Each number is 500 + 40 x the weight over its row's rms, rounded and kept within 0 to 999. Layers, rows and columns count from 0. Numbers have three digits each. The size before them is the row's rms in percent of the matrix's.

# down: layer 8 MLP down (transposed), 512x128, rms 0.202, rows 319-418, columns 64-127
# up: layer 8 MLP up, 512x128, rms 0.196, rows 320-419, columns 64-127
down319 076:484443487452499517448465481525505535479544460494486547499504451481465487491545501485512431519548452532559534524527518451486457598500515473500527502500469578500497473564494484471504482496483487
up320 097:519528517443505497538549471500493499540494461520507541502524447565472513452481500549447445448473517454472485509457437500518499529479453502495451453500457533591451553459503484537537539514582516
down320 090:498522421428437483536519477449507472511534545513435516493489408536571459489437542461519451487525510536561529467497552476507482479509521513484469474552514483500510439512470489491548535524477466
up321 107:531494486481546524522519515433509508561467485428624504489488532511476498460536465471474462441525591537519496528554497509549490475498518507432459509432542452503513556518513506515450541479538472
down321 104:466467495494485517453524517492388484556495542496511538453569449463391475529527477527554486477595487496512492474469507490584551468559495506486513435549447543502500502517526513465560517465413457
up322 101:446536515592495450483496482502502521520467421498478483487534563528511505480451444494421468463491484464473461520493432548492578527550502397603454490507483483469534513515494484496562501472511541
down322 084:533467481487458483470524449449475509441579595465481520483465465453444477525535577489493423563490452467561497455466506496428453518459498494406622461468434485495516492534507515465487506557479500
up323 103:434529548532507440496558449555479476526486433534525475467519521501550498506496549508513534504435471404453465501513456462498490486463517510524484452525520495518448571500577423487481571450551561
down323 095:534482515520460448466545512534475453408459586446475559600516499494526510461498554466484498537521514494525513544430499492553502551517467457608454528525511493531450496473506448598533499539467526
up324 104:523547466491503521533523496515507496510457559551576529444565460432456532442535429430497470518471540535520510568454471401523468502518425508485471438501488460519536465388542472534503479505498457
down324 106:524535525509513429488475479510498520493466543452467414522456424563554449504496476435414487462597484471505526551532445490524393506527492541575524479509476539512489529502544552427510507435424517
up325 101:522456434516478520493483495496538368449569508446442461505511553541467480439534493485467479512546523509454461486522490470528493482512465478569456501490457525539476556519479462545479494512525473
down325 114:468522544558486437524453560479462475463480458543482498510487534434465530448448547527538468492513494542450501486554565459480584460517542478459486482495488550538488486479560439432497464530544530
up326 110:483527465538456483452495468451471478451470355476476515528489522528453515537474515457533557404515498512476491512490525441503452454525465457462474502472447554461532446458511452504495459523553479
down326 114:549504501455522501501552457568491538467438477514549485577495421387527531480436489452519521487471501543470458519561496505519532448524519498550507499531556464491468582473441511495482564553499512
up327 100:501474487560450456487477552505495500437451497560499504498518495442481563486489495508475471412488497519513509526477452470535458518447399488494463481480536514604431543496596511500481485518603502
down327 086:587538505445536493453484505528531549515506476556463409512550489523510465530519552489469505508512506528474525491503506476467476541481555456465507528445478515484478498564473561470399476457387454
up328 121:515601562505530477501518482495475445456474452537513530486512614476551574466580480510447568471528458496476483511496454487513524482452505467477405454417488425506455506490563479533577485500541546
down328 130:560534538475504501474536555466472490537502473519559504598530590520441513536434505540494550553540503473512474533486423439495459548505446477588488491485507470522501525562490486479490494527509535
up329 102:481537462497521525525486478468439463425563480491545463480561523463494599544530556455520484434527542477501508508517562411511511428508473523493480479459443504492492437473499439513535458518457586
down329 098:475440503563442483475435477442491517541527506484573498507494470565482480507446557521600580516446503516457501482521527448528431478514479599520420491480485576523483412449556460509442477545474474
up330 103:524512493570467511486525511508555511537477472492511481481451487511491545452540473545507487515508531500513516486506520529502469504430382485505375551390581499499507551513578456529550507470604506
down330 095:499522491504498451518529402483488519570428529496536513524473474476497487450496487492532475523441474493498531461595572540444455457388531468510536532516524484523407456600538531591517531516459462
up331 095:503551484445503519546509493482552437549542523555563494523487460494600510475474504505568473525516560403460514485589486495501466482562563496498409561518526487536440504556538522492531550513562538
down331 093:482526508443489541547428563558516495396508515492459538519514497513443564505565455540491508441504523522512518455416568445450548468515586442532517436508528504524489491485540556474428546542541477
up332 098:504437504515479555506484495456528535461528446417515518505429514485466504572478579472513560504464500492520524513483427481539459516487420501392486496493435485496524546546596492507479514447499479
down332 101:494427470508499546538480487495499501507502513475450542498459458559573470489532403468547504468464465561490513501533516454507511480504489510528523423469458436468498478551508519563512445543475480
up333 124:543515359593567445520512546563494501533507481446492503467476539434525498428472547484557495424533534441446506526414503473527535447516510472504483490508516476455467446476503471539469520511446513
down333 112:524521492565514470526513543515462451504433453511560481508517555497518499498469572484552517591462592485485460475417538426425501489460547507518483497554571557536517448526470506519497485566468492
up334 097:472512460571497501528463541548560495536517576494480442443493492439494522492494536450548390521502498505475490547537499522594555494560525467527433524502548439509515460534532510552482473471437490
down334 096:436535437527484516455531578501502542548528530524479450512547490538456505509542545482556510449471527502454526511566466540584520464506509514480457496457520474510491482527519456550523517483541547
up335 099:477489545498499487461436564483476448479503495486539418474461530459641534484487467455496465512593539458448462521484457508470501500535515522492441431527572435592444498504553493523477493486456548
down335 085:483491491508506468492488417444449492453494584523461537472588445611491426495465470503507560496521597468544438498476445519571494480459510491527485549533479535458511544505501537480477526552483444
up336 112:466489489483469480565546554504519388566524511510453432489546448451476522435440529521507426481480500479493504512488415479492534517562433510516495457461442470554484514477463506531496492509433525
down336 121:527477540517526563488474459459522490529500468535476483533567520542454508402510507499504558557448529494496518472508474530480442500540427551553534526500461492567563557455494461546497474467558437
up337 137:562478452523534558506464527500547465478438455494529435469452548463516530441553501542474526421473493497496455574461485496478470473505508525472474529429513468482473527461529507554518515442534522
down337 123:576509428461541612554492542501549515453442506450527478453457455536494533500516501530526560492428463490433528492463486481475445451539497577528491493504484446457497533439543489494544446495514513
up338 102:470435477592515464436514538451530415520538488455505453559502474437449483509409481458544431456530533536409484487470488518529524476536462481523468462453506455556486471546512512525495518515491511
down338 111:527505524553527506556421517428454478503424470446525458553463506457506528510474554489502468469507470465493478598504542567498484489598562494496517566474530558510448483461482497548452488427478496
up339 104:488507472562422504438480516524493497515489529472520484491526512464533534540531473420535513550576450522522501523428504421489461488449500533539479450451473493507558499477490542513555502564501505
down339 128:429504489580458508487522463435520538545506557485541562541515525491461485550560477587471529510488505513508474546480456453491512441465473517590450514456427405506592565421524501544520546512522492
up340 087:519577477497520493507558502472476482522396399517527417449524584476505468505475450488486469451475532524446517508508474457495520532489413510471515466512512474497548541474505400505458541402559464
down340 083:444490476522438501530517514440502527498522598500485547507505398512492415465494562553505516516413520521579472554417502527514572467539496478511490508542434484502505498488553520545529473550481496
up341 089:547463509565492447523468450525511495480494559467484535492546565436495541520536540567495471555441414470535496501502476506546530510534435544494548468518505471526560456449515501506467478479517437
down341 088:517445506551491499488495508489539550472460527566456460510577496430460402455475487531444478467570525498563541541533497534524436522488626494487564471459483451530444487548500475490514442451447442
up342 103:563479503565554460521492537488442473442410422536469445488491592412496468404482535507532479506472530498444475595498511503598498496442484481524493420492538514515515549520507437513524456437485544
down342 096:504582432556467493487593491499491434516558384481513463466486474538494554497470560515519492526494417462519511520499519490465541426499458543489463550439530477505548458584499530540506508532497506
up343 104:529510538512599550488464454570511442498487457507455486503523548459520509474440540471482521430458541464518487497498564485530440501491448542452484475423549506543489444523461535501507545441540513
down343 099:464465531469518540552464530531494496525475538490437496528463503471532515484567578502574546483514537523542472475483483524493559549517508572474495486559475462483559463500463529496493554584554556
up344 104:557545434523485434566464455520501521505469533460522462468463579509506467505445509459494560416470423478470478526456474441472510503542440520568492475523504507468478475508480514542482610503523533
down344 099:490522538525496550414406534473492470562447509578538555431516545423470531529469542500481518508479474453472452462541515491527431524488485556515525465572484590459514452428531552491461506504496513
up345 095:456555514482523509411566439486523493522528489481553515492383516427490485555522480486502434480536527539491517517539503511472551546521509471453457585427511481503452508476489449501579498463441506
down345 078:566436521524457565530551528534445439480512435488547507557508508558566471451455466520510584446495537522484471508469534520507477546511518517494510476541517463470442492406440507483497517536468399
up346 098:540455426529592459467524542499423476533444479465482486484492527541506456552565579534519428470496468508445526474543478487498479515590459494475513547476499509463510511473553468515511495432487481
down346 092:538484544530551466462419528465458507519505451436481456511482392495494469505557529454461463526411481535488597488473514561555540513461500442490497503475492534512539495528484560445457549536481501
up347 094:451496521516534512471498540516501522472405544515536440526487530479470473448528519565545504525553492448451432608492494471501517520563547474554503526465507456448476495503527501499600581535544560
down347 088:552588537437474516499546430523507507469493523473487522517477490480518504515446491527556455486505521551467577468519469455437508495458559543487465486489554498520554547432398504512443546525458534
up348 095:581530520511488466541529488504476543541525500457534495513471517441495567423562463528499475511495517546477495537513492507462519465512449462534464525492545425470500451400566458532453505520546559
down348 089:539555515551469512495588518443518538488497491469463591489627527460463515520489502530414492464475558539461481477430397499529503514529469504511495512519463522536480469522485524475478507535417507
up349 097:518560471559484420545481485525505511431496490466569538470411585453559536447539498519497535485526511510487429528433469506482485491424490507556465497474531489573490514468506574498493494437536490
down349 079:496439500488578491500443488478467535447564500468514508550423521487470450475526437460474474504496499486571469491543501529477501481578558531487526471555515569486536514495502477549455495507462488
up350 100:534506526507576549455496461537518493502401510502502516530548518524535490461482501426568547454511449455488471468460514409536514482496515537461464516470514465466517544529498441544560565506467591
down350 090:469412501517491554472533499491504540499565453557512515478505470458525510476468478510460487486458451506451537466530478448486470523482528495490577463539436587497470501471563511529493452517479540
up351 102:501531504547480445525523518519531429437537531442590486521529515499523488510514534528519454496506505545443491548430533485519441489512477421490467442505508422540487479508577528574443502502477444
down351 100:536497511504524482462535503484463441435529440518533474528459500487486516420485466475526496474441470515516442552502489451506569495496557493545464504513510434505490473469559471489588485549504493
up352 094:616519501540488562497498491537449557431441460423532468448510587483493455448542477521560501519478518527521495496477448522560532521472471517473481457484558481560522528414552491526491448427507483
down352 091:519523495506498540551475544408508462524503572530471465538493515554510497513511555464535526448485605517485471531513487487498494540520459495542540506535511508565457509488518538396457412544604579
up353 099:479519474599528445496567457583484516432522473522529477470479535447514480528483452494500457501487492506474436515454478493530524458462495478468424475403542479515427494465555549557483546469500528
down353 129:488514457460437519479453533460514540469438531543506539475492490505474467541447477508451521438501535512532562499489465499509444546463517516507502498492551541426502485483549500430479504453487482
up354 107:543467415546481446482522490566495512411478530527480428481428511473548522418494522414539523503500514501499505469420502477527528498527499460570497492454488481479506573563494512545496485417476563
down354 098:510542515553433546566505446503486555557603545552515517441504449508513447431570425562469553505408488504438530539474530473506500494542466440462507509492525488525507515538534433418541497570519546
up355 116:514564476589498498447476490523491484481485475415487445480510547505459494523462491480511519436551501544523495528469464419439493504473415456535517401459495536540518525453550465534494559471528477
down355 110:492616484520533544476522525528500505535475507491509445489471546448542516521482533532559460490453530455540495514455483498545494513497482441499434568455588527508507501473496487549502571516565558
up356 085:494544465534534443485450499491558470440482518512498465522408614516545559408495505485498485442526389509426476461473460520510535497529498436477447531518577509524515472544512511515495475470462479
down356 074:447495453482494493544403491497505499517514401498455441471455490411490515473540515450544489588572473569519512459538488488494490527480456479463541528557499547465488514581538495499517536492517530
up357 105:508479434490454551537534539505457499491549488445563479488515530520514501551541542537597497526506490463518488503499495486549521505504492550512517457499581505492464480436527475537540477441443520
down357 091:492496464466453522479590522567495544561472613533475454518560483548508479492497452472501531509534484545507493449544486534510496576491524569482541534468452486489483521512511516470501538528471544
up358 113:554539446538466462431384545580533506460550502470518462545512506481493546452469533438481478469479490504478506536402507419482502423455434465528463491489498472511479491501593521532488489558569432
down358 128:468511462482511440542494502437510521521555518520487600537471525545527458492538498505505559558429509514475478463433491461541493439514482476532516490523564531571484516530537548608546546512463513
up359 098:496499481485481492556530430568517514527559522430554432560493518506613572464467504548562514556524452490536499551605508508486527500468467501499495556454522404533468470434518544545546502465491522
down359 087:506545444486513523518474447450529535503576474517567455506558489498442488501484519529504562452455504487431480473461415489495477497490529531477556606465461503508498498567563489478478434451526495
up360 122:507563512519516479487543401490471462480488442542547497507474518524456447456489472487581468495424517474519447539416426424469497524473486492548491424476521477504466530448531551515545554408524542
down360 118:434454483502493591497538532491520503540469490484518496526421463484481473493486519483505521465470475516510548528445527457483545518520473540460519468498508565554475486478543495548484534502553458
up361 100:540435429596482487436433509582464508478495585486475467490485505467543515442509525445469394519501564496450516462467468447505487520544495495483503442494551464528462498483454528532468526423512472
down361 089:547536471466479496560439530489543504496487493497479538485543518498447477441521435507517522462508444485446488475525473527465519571537511467632487496515488483410476527589456506458464475491473481
up362 098:513571508500512419510543502498442488477406433468559468480472548428474497488470488530532531469479477499503496507513521493510421531483498520520490460497522477595450449561475501524509483482430545
down362 092:453498493494462491460510438513491481487462507448454520505523541517487484466512510562498517511607476433552455506477493541544500477531571521513531452486544545461440459478532554496459580464545449
up363 107:559454519492520507528539526463566509464558503478509509463542597533520497470515539498499509455481495472479499520551525504517540479539479474572463559469430492456509588484578480522514533433511528
down363 099:488415530486492506550519543512542496517508497456472530503587512524514536444476455543527555455521501461413495492563498513516462460438502507481592481522440495511573542528512494499455466509580503
up364 095:547436483539486521465486540580516530500470563418534529528477533458531501482488485422490567522510530525487492548411442464557463565491524443486479508473493506480528498495550470547539528489497497
down364 083:473571574551564529475487546487513478594489453536485474497520467524465446549512473546504523460485525483484593548465571490544406504552455521466485452503543538507531440474525486487481480454550521
up365 100:496497557506486529436485483471453431528528523458488432562480545520556517452483496510530548519533466566484470488528532548480471432482499432613468519381494479484543553452485500492498532475494519
down365 096:517523529521508520536457498473440507512577538508504461437458501527528467451517532495567417449535476521445481456445526603499482460497496545575509582514534549529542552503526518465575485518493534
up366 103:449511520570537559455480492505476495510518439548533491537489516498518516419471537525551464432424573493554441510448524522498579463566494521501514530423487400486441479450497498495502478408481484
down366 100:478522515476456494496467480555544469465494524597442472450503456472541489465496489483467460505535477420499502504442519561589511571532540484501476544440534442509505513492546453500513525503499562
up367 098:474482551529410544535464503432430466421510401471463510482484518487483508453442502417503529493552492476549449494417485436513476496515460526548493522467522487496530501517524504561528487519551497
down367 086:470465457497553533485538509507462404472500564563535506525463488510449495470500427549541530564493448438443454513568527554513516507464496475480519543416441447500558450537539479500549455440484495
up368 103:486519525572510477498567459524476515487523462491577491501439538492584493532503516483503455454482487495452409515431439494550505500515462439514454432449523504510446511462528477555496574507441485
down368 142:513525469466485491514466497476517530468497509533487533448497478520495483515481508499467516498505532576497582471516509477534443499478522548455507542501548539447501482516502475444469488465463507
up369 117:541534573529491533478544458508561469553478548421501485449454504507564470456461537520535463442470506538413503499486457557438492535529512424544455541478517475503522532506489460557595582409467463
down369 121:503488497507428417485537477569514490439489399465430486420559467488485514527520469509509430520512545442434544462485445530500501551421532515469504539517511510488443574483490472488456492524463496
up370 100:507512546478510479564501474461525503484513488492588498473446574494557561491515435519437547508541476499510480541443422462447487466493536545527479541456566441524390506512530504522484518443502455
down370 089:561523554501542466490501528444420534515486440528467532462511486528472472554516469557532445471534472511541504514500461516480500488536514491461505508500445520520525501475488475430539497563467450
up371 105:408506510515548501527523471602487526484475544481451530446542558513538577531599491519469515462578453459463519527502474492504546514514493494527448462511564413506481483439603480522527537496439523
down371 105:499465514537572516538492542486458549407491472516493554494492454448460474536506452479453521526571491403496468499455583488500460447530523538517526442477514514548546499548512550461498484529559505
up372 101:549530490501539484457481457518553471454458532511565503512533568494637541513548457521502478479531554512501463521491494532559469485516555512504368495506521520509480510471504480508458522460479636
down372 088:536564467557526469488489522544471503514596438537503475479492508517436499471541498459528450581512459449499494506446498490592501514486406511441490517503465467479464548544518494499569452486452482
up373 105:542471508513488476443494529446517422494584490455503542469514451427496484504498516480551441509462520538460458505477482435518506447520451453534482509448519454444541513401538481514492487510487481
down373 092:555506488495557499543475482441532562473531409452391530495509552523477483434414470479527480469550431494483499476503455507472530544570506548502518471564479528532541522507525509538529523483424532
up374 085:502474507571463529535512488458554435523515415485525540513465495513519460500551513440441455535511530508504456486486455447510469471467511454492465542436456460558504539486577559523517535410471524
down374 071:489443505526553539478510445508494474441505546495514520530470393524434441531487468491538497546515483439463457519452475529573577561569481458503579490549488542517496513498507504507511526519546525
up375 107:575526501564517465411576480442581464522498428484489503537445514468526473439440465403484498492509481491471484471422508468505583472479516476574468482419468457532515499517539407498476524414498474
down375 099:576545486532513463418468499528501468538583497456446458487490409532537467501497467432429478516507527506484483491491511504491551468422615517554483565493487485498446454565494450534547541484491497
up376 112:533560408512587429482559449506521512469524468495524483499499582516473532486572521512563392426471515468443507466515490509542515499530471516452479454511398529520532525499472454527474534441549491
down376 117:476507519476451529449496505531561533538560480494443533473520522497451445520456479483515451483481472527377526508514480509507583521533462505459475430447511479528440486520483488465433418460500546
up377 104:474568479567434470564526495508482447513522452433468486465499580507473527542595543530431485512575412500400457554549520476450459407442468428466476544493550480499509484424511510515516545516506471
down377 106:483486503461467509480578524480582529501424498520543576559500473478495457531452508517570489505526524506453535516490518503521507512428453472488511435521524501532456535485538486563430513473421445
up378 110:412500464525527461548465554500495499543530505491543429505438528467547555543465489572528477511510587395509455543577464556581457556553475510483493479519535454484429484498468489513507532507505592
down378 106:510520512444616454504439477537494516485612490577411516511454491442501559453505481567512450539473504557506520532477478529495498533514456510498494556512493485474504537511523465493551462517495545
up379 094:562542511530517465494554496513507439438503486452508522518484517570554525464538453510476491486546448480466512508553465579555571444528524453494347501489545478570455536455535510544557441511472439
down379 083:464504485493504508484539503463536511540459447485515536530481469490577521439413471445487564528441467547512423539472515472460458453548607525501472516459532466470505432500515463452479517425458501
up380 106:466502522540475525474530456544487526473463498496546518501430518457519445526447528468491461471508429468473406509442475488598525491536446479500472443413552474506490499462533446579485542473437452
down380 129:511479431467495487482444539453527529441470536529501535529483460513507462536487513490471515504515544586503505450502524515537472485496532520460540566464536546451479513529529447513491493494486504
up381 102:506504498546529547518525452535520533412437474452431457464452500480526476455559466493508489503482523419503447477483427490573549483462487484544411458485541510521465538548494533506517509509578575
down381 088:541406473546474503493497502495438476492495502458511443489442545424483548571504410496471495403484558561552465437434569529454495513540526488503528503500447539487493489457511504520439516443533516
up382 097:516519468564522550505552512479466507491402502556506495519521454447526477471470452430529455526533541538530477567513458469509479528490462498496472447437524409473481548459530520524487533540505569
down382 082:527470593500485488528462501498568517444566465449542584489490519463504502482497526523447483430557481499524560446500519550484538545520547532568550463494495465529525408554523502517552480552477479
up383 097:511462458510503449451551463510453486487505519450483503509411577464543499482545530612603512523543555480516461519571572516444570484512491482558558497424480488498408485429477611506525547473490455
down383 079:457442521491538507515445449456499480474404454529551523436511440515512508496538551478510450535558528494596466465517517508500490507520455475484441522586538486502448472561500503531483502480509466
up384 108:497496453511549446551484455522526431503415519524548427511523528541476519543525467514515426484493538458438492517523461522433558469468486478532438482540574535568415537459484458513488514442567545
down384 096:488524493508479533519525479517482441475445475482521466543476449500475536520547516542563510518539528548419495485497497506498485450514472518519519497516518473475476537534523449464525458457405504
up385 099:610566525513562476445494510525443514509422526492495476530507489435528525417448546502498438472517513445481522452525514488490466518458466533533420533459549510539521496515536493558503567490585508
down385 094:496522467494474437554531491460486514493542485500509464476470530448460449529524450489467479577450461508585559465462542538512472502504478453476515582511460506489466545538468457467472457466466516
up386 106:498475452522515537519597544515463515515521522516493519487530513528519528486517528540494417510494524458427526444513468511572514515600423509473508473484408431458467598419539486542544532500500533
down386 108:539478435531457524518493567508465506530475552452463492446499580499411546525532524486500489536514482459476500449532546450531518512457466458380529535497457509502584500504535536532558529562474434
up387 095:550564531491567542426527509516525483496562474469537538567527560493480506426410532483492490442491418503443536517411495447510493454557521515464498445473478417545518493405471507590528490508507426
down387 084:446534429510510496546471378488473535492540457558463437511496480462507511586521447474481535557516506482507486493521496506505439455498503560535485624491545487533538490554486460415524519461584582
up388 099:421541485522544526497585448507459529521538545507556499526539578515526529500429479505512457498528519461408468490487454475474489591565532446504442567497545425449441459478491494523577485494518477
down388 092:519494491581506433519478493423526425486485557511449566489479543471452500527543519464437530510453522503479561536460444494460541497477520525491496460496548492508565544513532499432521465465444502
up389 102:506484512533559466503515470562556555488545445497570512459469591453564468503479456521517475471445435504482497513442502519586526471545475467472457478425511471537440485497574463546461542449439528
down389 129:516497474476471513483461541454530519492525498547502511483479510550477489502448462494439476412496540514505530493497511492516483514442481521509550531489552515428538497537499442457504497485531473
up390 102:536536471561569500502586501502454518506456430472474500455478550510464464418494502454538562495423451542518500489496466440510577426505410459466455509477482428462531490533538452525492588445527599
down390 092:423445582437482532460522485578507518451455507490495464515524460445503470542499496487464616501518594528446580525525501459526529434516506472548522493548532469396512512551408555462467506480543474
up391 106:454492553494525544475525487433462504497477446463507525501483568501513526510481513537507489556494498516502490521444517448548539539515465496473523430477459396483529541440556561479515525490495470
down391 104:401498506503532459496495523450566540504486477487464420457513434525533537443542567522449546463545522521481519503462510492487449483532534481487514505489519484492514536437420534444502505532532495
up392 102:474531452488543446476514425513510491489502503452514530511480464521513464467424564543483500545524433497381546505525459429468480419551500456512480527447469410509523388495495522543502569454467461
down392 090:435498464531513524463497493511482537451441517497511519461523393415504466618473552464541543559462450511483493477525514526472426487457465491490515548549476484445515489530463471490447412464509516
up393 108:468456483544478476487496536574517424462577559473521517480532480494459539557388514420519454409538505466435486488502541445467468487502492509503471443480522472497485554447495427535530523554457452
down393 118:458491474602469502447519515541526525503471519516459463475461514559531459503534546499469531601503591546516457475546466519497483477426498469470523540474487485554485462447474481464502457519522541
up394 100:544586467558542444532516532538506537507414525529515481486470497445493558515482497423541524550490502520483509565546441472488502494513500515508429586478536509563471476495535546505525468489483553
down394 090:475546457474504489573436491537482490480491518539481511515520431523511532483428502481478503533525486502480513506505470460539521527552509520459509500576521489468531496509570517500624424447540466
up395 095:448522469518476489456463544543450445541464450522579456500523603507567582463454484466500512488523517415498514545494485492514474441433394459509503448447542439510454526479565486537554494492517496
down395 098:529490546536548496485463517469478517457479443423507590509441479436513464499456488524573467534512555558550480554570529484528499454538541525458513471559525428487475553536505418432540603555471469
up396 093:508526532535590518504452491529525464527485530511487550550577522499576505524454515461473536483522445494520478505492519422598486489594474471502513440531493430471510505529575536539490551498417460
down396 087:524492489451542566491491481533541493520519480499483455428503494493479520527480544460511533538545495486502488497525449511426470469437565490494454523505521524479569481554498489561379484531467459
up397 092:569494514519494506433482491494453469527518480482534492469488481457540506493521485543549543462468471530470500469474519431474490450495531473550405399466492505531432521467570437567454563515546522
down397 092:485431591518489524506549498500488549438526439440571515510522406498563462408422512512537470515509459482479501479489586460543486486533527514547556501502458507498424554421507487496506555556554489
up398 101:585518485536528544452465491480556521475470488469440484510432522533503458465453572478487522457447460512497510492457456497492474474474461465468458568507555503486495507541593546535435533463516491
down398 103:433510446558402519514472451481516488552495504473459527534433485603556518490526500527455482570513447455503466523499409451559571473535374456526537483514487483447495476478573554455562461505471520
up399 109:504470426600494415482488503514567527494459523494463502455454505405499526475442541453551540481440476478517462474470484475476488502556446462563489513485457520490487440493530537504559484496479499
down399 098:529574481511478463465417465430528423462518522517518481483431490529518545495535531480478536464445435476431481497513505588594481465498495523488493525509515520504516525552509432568400474527546459
up400 098:484451522515562501560500484505508455518529506460531433461535459470472533475513499459542463517476518460464448513475489447481539490537523480527458551485544528568450469459553470527520498439422535
down400 093:504510497492506510461527501545471558523437571494517457556514445506480488450536467453542483485533578541524580517494508507455513451546481473517537547552555509547530491512477471480559493470480462
up401 093:469523441468494483517449530475482510511461483506503547514512512505463490481522514411463567484466517419496455459439555403599560497456464544565514503445476485468533501490564434560510476546567488
down401 084:482498511515530521485377463455563464474463452508517557483494515465506573452576441507482508429443454490508416502452520558483523506497521567512532531464505442504532535531514521538460555503491543
up402 105:537571490561522533447516399485410489474512466465532455490539514540538541533542510511496477536537519488469513487542486517463538494575460474466419525446548482504521468402548456512493521497499606
down402 087:478537453505535512518499502473523516547603472493431527454520561513414525504608467462543472528537518462486538457476486491495495500435447520452478514480547506479442529550456538491515442516441529
up403 099:479564460472443503532585557493462418524482484487512467490515606520541527428477458533547474508478524492449534554578482548455477536483504514526469546487510487556486576443485430539567474510478493
down403 091:484460516431496517516533454470503506434430589523443475455494535516539490455505489459478537475548529584478458511532487472506451483597517484576522481495535528525539504573521458486532516510481543
up404 104:424491455579519391443475524524387468517470472509494434492476594484539564547514478506510443484531487469462465493568462523502522522540490508454492440509515491491523485427541463500509473520545612
down404 110:477513465493507502476509482572415452547447520433510528496536560540493477450490521552499552491533504458510455548464530529568459538537585536535555501518488523544515508476471530506472555555471516
up405 103:464580489485523528533516437496528509465465572503503555573495494484558514524522459482451594496529450467550460493499393422568589478488560488520451526503582446526470492510572559537545481512467564
down405 093:551489564466625539555493554513524503436512555515489541523512539509512414557501472575474567458527454541527491495515476511502542539509516491432416540524482479499540525499480449511458505441513551
up406 100:502510428599513415505524537502450491526508506496482535465523509474547491511502501493454468555497436455444498486482427459491511495522493494520493506415428486411518503445517444547603527482495499
down406 102:516506502500502512480475483526539526562538496516457552502484449537488451461590502494479474560505462514428493605480418489551510488536509509487485455452434493542545542414457543512562514537453537
up407 105:498465400503534471529532478508556455439566529481554500460456483495474446448478521468571457470457557490490476547441498452487477516539479470540512517486424536485495555495530429529448603510466521
down407 101:564497517477507521528456474531532478531470410485476470590526509451510446512454456455535528500500534514427398556402523503448497490524512452459451538508484520573458522486443512457463449573496470
up408 097:524588518527558480510523509447545489523541470443495552561493534466596466460463546574517473518529486474428483564503487505510570416469506434516442517441539507527504417481483500474558472507486547
down408 095:433446516512491462417540487524451494502560497530444554499478560515478545564481433539513504529544439569500447466465487459498568454508463482469467459498468438414455476497485483502471495494569580
up409 104:464599497507576539458440425539535519459446525485521600566501510447448513485565481455482467421510529503478481514463418516545544488553511476481412422493505512542471484510524444535465519447459491
down409 100:550504446476441558526559535496529510527480496501475499557508552455562516485508550518559508482536512506448429498480496483539499471487496457472565463476476534511503475534513519422479514542443453
up410 096:478477514476579500512536425572550540453592571472524522510476543491574562468515460513476500491480469490493471531470499458558565518533531450427458557469529462532450507468520561526525573434506435
down410 122:483510497527560508506463521485501516477468479532492551495482543479483481514505454552511440492461525546473541472517455503556555508491493492516554505443534518475496503500563480565515550415501493
up411 104:547486471547553465458529477498517550421486546419495537473518515495514455464533503497517475434539532487467479569531470569548483442509496484538525510454424378514498561417501536579500530478474471
down411 103:564548538502408501551442550457472471471482433516451532498500518443436515509434531550480491550468496504570462488467465509532518507506493497460495501488487474511434545523548459443562512465488467
up412 103:522519420562439434505530504475477445520527505482534488492472581480596488444445498497457522493501494525413461439467466487546525544541533467512459469486511440461471486494544441562509482500492484
down412 082:538451534453521478472542464532454465547490449528485484528474515524528507553588502527507496585429505450510474524517556520446463513454517535483476478480465490451467518510497500502483464493531501
up413 102:477508527542509507454486483536532529467522518508548533458446561395536460521466467497520451439534438443465376501448477507572495499546459503475476490421505495518483544486555522561498534462434431
down413 131:491501463466497497492477546504499513434486515548480517481516480488505467499496494483452519484538518520487523477471529469544470534480528515531521569480529523430492462532484463490496517520475480
up414 095:518498573503481477471478483460500509526509483512516479571536466549418494493461536543492413530447442552431477508496464481505519464525495431479504565483450406484475539508584483556444556458530510
down414 078:505462485498462500516500527496423535499483434494434435502471412447451497525500549469517548486408469432494493468502512506496479483482546521521522525536525484539476452524465561397507405464443434
up415 101:518521459581514458447517445525499413462522469526511515452515465470490525539462543425461442541554530473455490529515473454483513405490446475515495478448448476510570536439502466525494488538516471
down415 093:505510493550509481498527492550540519516482530546483536433561472539488500533516478529536478493529478467516539512500483464472467445539486521456518520471477592475579519449494532508433438497516403
up416 104:497477511462473499513488467487540437494516454524579484580518491474443560533533515443462516426511467414534420485417434409508494528500501546468450540509514478592552451511588470480477485541567582
down416 115:447511434524505490500570498525498568487612452570491507449437455451471521533485468516470479488486499483485437460445487421416440521580507526457467559502529472559494476390503532432517522488514494
up417 092:537507487528528425384514461541455460476527449494510556489514499470522534506457486433441541485513559443507409558551518521580509506552461525489508490450446484497460551453504502512491500501486540
down417 072:495457504441522551477509493522475523481541457509479533436545497489466428532522583500478457493478542526488535444507463518513466547497518507415520425473522500498525484500480495504526442465484369
up418 122:477476430512499417497559530541479542479541495502532477503498519443478488426460502469525423517546485506504493481463500501506543442544492484516478517434442433511539570461542466544470531524413507
down418 148:575489520522389486499528476581508449468535415511477485430523444478514494579464560530534477505469520465537488494524501549476490462503474519417504539465537507548447509468474429528521533446486444
up419 095:506528502566537513523529488578465503557461378508491502492557485454547466511505453534522520522431455521440532456513533476500591538527466467503516495478412516522533455424486473516545527473501533